From a checkpoint of a small transformer trained on Wikipedia.
Training: 130M tokens, 3962 steps.
Each number is 500 + 50 x the weight over its row's rms, rounded and kept within 0 to 999. Layers, rows and columns count from 0. Numbers have three digits each. The size before them is the row's rms in percent of the matrix's.

# layer 6 attention output, 160x128, rms 0.0915, rows 43-85, columns 0-63
088:485458527428463534513546547486464415524529489570423531551476446526442371528572557569566542505635602490486534478419584576432459507531526584450613554543470401394543531610549502429523504445468538
091:509492502520471487469408625412402437449372466506564510544549557546566455572498560479507371458538539539555454531456510462575489410505458389477478455565506502589531568537580287455459387441519510
096:571497514536497316569569560507560395492524533440561595506499513578494567422512444484526471481514539629418514493493619531476386453428429469531442410522529507482609420536565426500386572442521372
093:511562461432422491405558530601495498501426492573496491493586570479419616417567476397466450364407446586469579539472425519548521519473455481555418567476319502461539597493581466453464536479539525
075:443439467451421479474571507511515517488505495463537410427542517534427488428514558474431508351368487561482511495511483542551419559522565495454420550533457570408441461466433580594499543540381531
093:477495416584477563606535543443601443473526499510468418416549517465486531527495347618514518423562402553402509583563633517554403561551533525504507433486563516480545460593480523401444415496430547
097:441464478506491491462585358517420386534501345590485489469560551535445420413567576469495425429464421607458400571494504489472448445526512502537492456504509473467504555503510408371487653516570483
092:391501609462531504527520512508521612454465501423563543393499408480530447562492445533529501578473527518349489457451460415547525437497460528541440484585663430500422480534451640399508503520364510
092:490422406465497497486533363562464453513615562549593468477511529398492434485534501387456448481536438472492510521464471454567636615609523469487520498414507563570463507394480436448501533401582462
102:431439495492464475525571443523556525572460576404512430584584476419460469561396522502480477542490475481555376443587625635522527350464523510488628501585486459554527558605522502557531469549542508
095:449480495499588503555520499541460498403443508483540444529475575489565553531464499484451452514516610466513486459443420542449451528544473444398515537541498468537512546472515517447486449532511411
098:455565545556545449469518538539560410413604497526515470504469475518564490519599503594603513514628536626601562531502605557478696519423423533527414574563470586463482439493514426577445491536497443
100:485507522463485476483421574473541623479572482560615594576469442435431497440615469435345607441508472466587512427526550511528586351494404517438513596541437560372460490554557532442606490488448587
120:583579486446414530491559475476502545471526377494416349566584489568577533555464518510502602464517534429380485566384458467532459456599534567513472344506402514472446421431580540659536419508553491
118:525549396477436561540466361430534579412562517540428468368417537510473513612430389524545435447517542481585483596460635523610443473530524447521543513586451451551495426369497439488597570508592566
105:498419563453596490536579507507543587532470488380510450501478435513653524514423473475598554504517520450471512511599525534524415608438453471629321535476436455528559514442604540472509419483493604
110:481540673417462417433499499577416534558506494453543456466610524580438436497380393617382566432563505470551509402456559422529594541534508590466498410403519534418461567415525472454452522583554395
102:469562441595459567523442508497454543521454476571401482498477545474534420479572511484459596507641419508488384561575528505478603567594554493492490519541605473548615499471516622551532595382364555
095:501492425530449528500380463482475518589544597535517549408611539430460376531504523528554528435512573504573502579493623545498425504495400551534484538364417483609448497615461496480505494586541494
109:483521524375482554433505544541587684555644425557514468471559597531528474457429543471586375474477500466534494433514534555440420516454478481500467456472654430551492679517458437571438510424445462
116:546403516650540526496552395515528590545552613503419431514606541515498438411491473496595455538538499533580463446430545485583441381510437593503471635533567585464524431403563531415473561440556554
100:518518547434564454558482355483511516476487533477462540570435414532516448510388407561346370444411476521606556509466441357430494557547543597460389586469524439466461559553498566506417548473473640
093:527589574521439580507481461528466453550369534596493524642535448557464525566529511433448483480503497517505499486546573612462441588479426550436563504362533377487508479515524463564469593477476433
097:510568549539447423495482442423464513568590574464576478548432505424512594376542516515445503568614550524587512492521539437514416552586521602477485455566445504523532481389396543530454549463484553
094:497435676518544469599449511465578588521507478472555440483542595504524582459495547493454471486535538569472559528331468525518566519506543544428576376376476517578572491647572562571557591443486460
097:402512533460489508382454567558420477510460472579551415523546495403413467595509550507441517452545499531468512577413482556447429415402421545501448526497531437582439560485587554605525417438452527
104:614498383485487328465562526439510537500412545485633555530431561532515464414382507518525482462513537521531410475533513465567596405477507507532520520590580595612498526469484610614466547452575392
085:527486533555473493531495558607475446503563511601389482569477461502417479546556522493521569418362445392533533473470516384514476499568542417416513440526473398457522504530448458634441531494560468
107:469471437552476493446532560470467497434576459403565551482436506466578497488553522387491432477499446456474559635545523523582484553509437488512567419383538461479608343544626581341513453652516407
115:487501428450450563598566541464412476551569470420511569571435500554516446584462453619542531663383457567442527471520479695534542491534421501524481515481455464544556545523615522488380546618575544
086:499527458507500503446420478453452359511519524579655569531462566446484457424601510381520450515633438417522526489580560494473494436514442418515568532516414497420506456442518583521429549591496582
109:405458476468456612460471632479566437536403486569570487577570487427518521440576482468607558471386541516462469589473556475547516618499479533603540500617560503499373493371538517376590537429522587
106:588382601424582538495494513565538585478511460507440601455538604525534540377466459470539564523513536449483543559547568563429560518488350508552561463463551500442454553450489482545406520518467465
090:484500581538434526507527551418567565668520407526452624499406530478568409456469444507435500475438564396526486520522429580497390475390539451470441473495396503449526495431540551484498537446518404
107:340433485490551511509537574579499479478532512564522534559506525579418405452457399444450592480497408464423536601457450615618491527577566492516438603440671497468472433383566489506492473421590442
108:459471488456508466522590495461531581533622432395532604441528608396470486556505442403581472467545531682395479527490461522460507434545501498426516554431372541575459361507457530493543606421624549
112:453446533432583520468430557426402517507488536603472529453474538568439607543526446475516520583467449520503507510531529567533428615600516622404518539554512488399456517468393534517592604615636485
088:504488655501520473433477480499491547482425588553484516523530454516576510467463469583420418540526457588406546500546473425618475531574500513486540559470440656491390529586479353484506438502434509
089:521462567399470380483443512536459475412522473515472361455595466465591411516504442570539613565468610482519514532447480554579524383562519387342526534550593400452489437491544468450510471501509549
099:408541549458539447557612460550442486440542677477573482426487463417558448526497591518553449451620531423486463448432523676505491461410517494506480415529572488583597409521415539422394532487445608
100:462483471528560419503348609500367451517462621528617572515571454523522595687476431499514444499499613477463508521580443394455501488431470544579491538504448474407458554461494452448536461500607574
085:615500461591599518539457588439461653487485526435475589565485491423517526538540411498597517558459395476559582544483539434438439472514455569477500480371511550517503523595489452583510536463448472
092:465595516527553541486476531440561493555474590490609420442603512646562430586562515530468584437524436535551415379427496545394423529387496543533546552535430545438436450470542491544513551519576405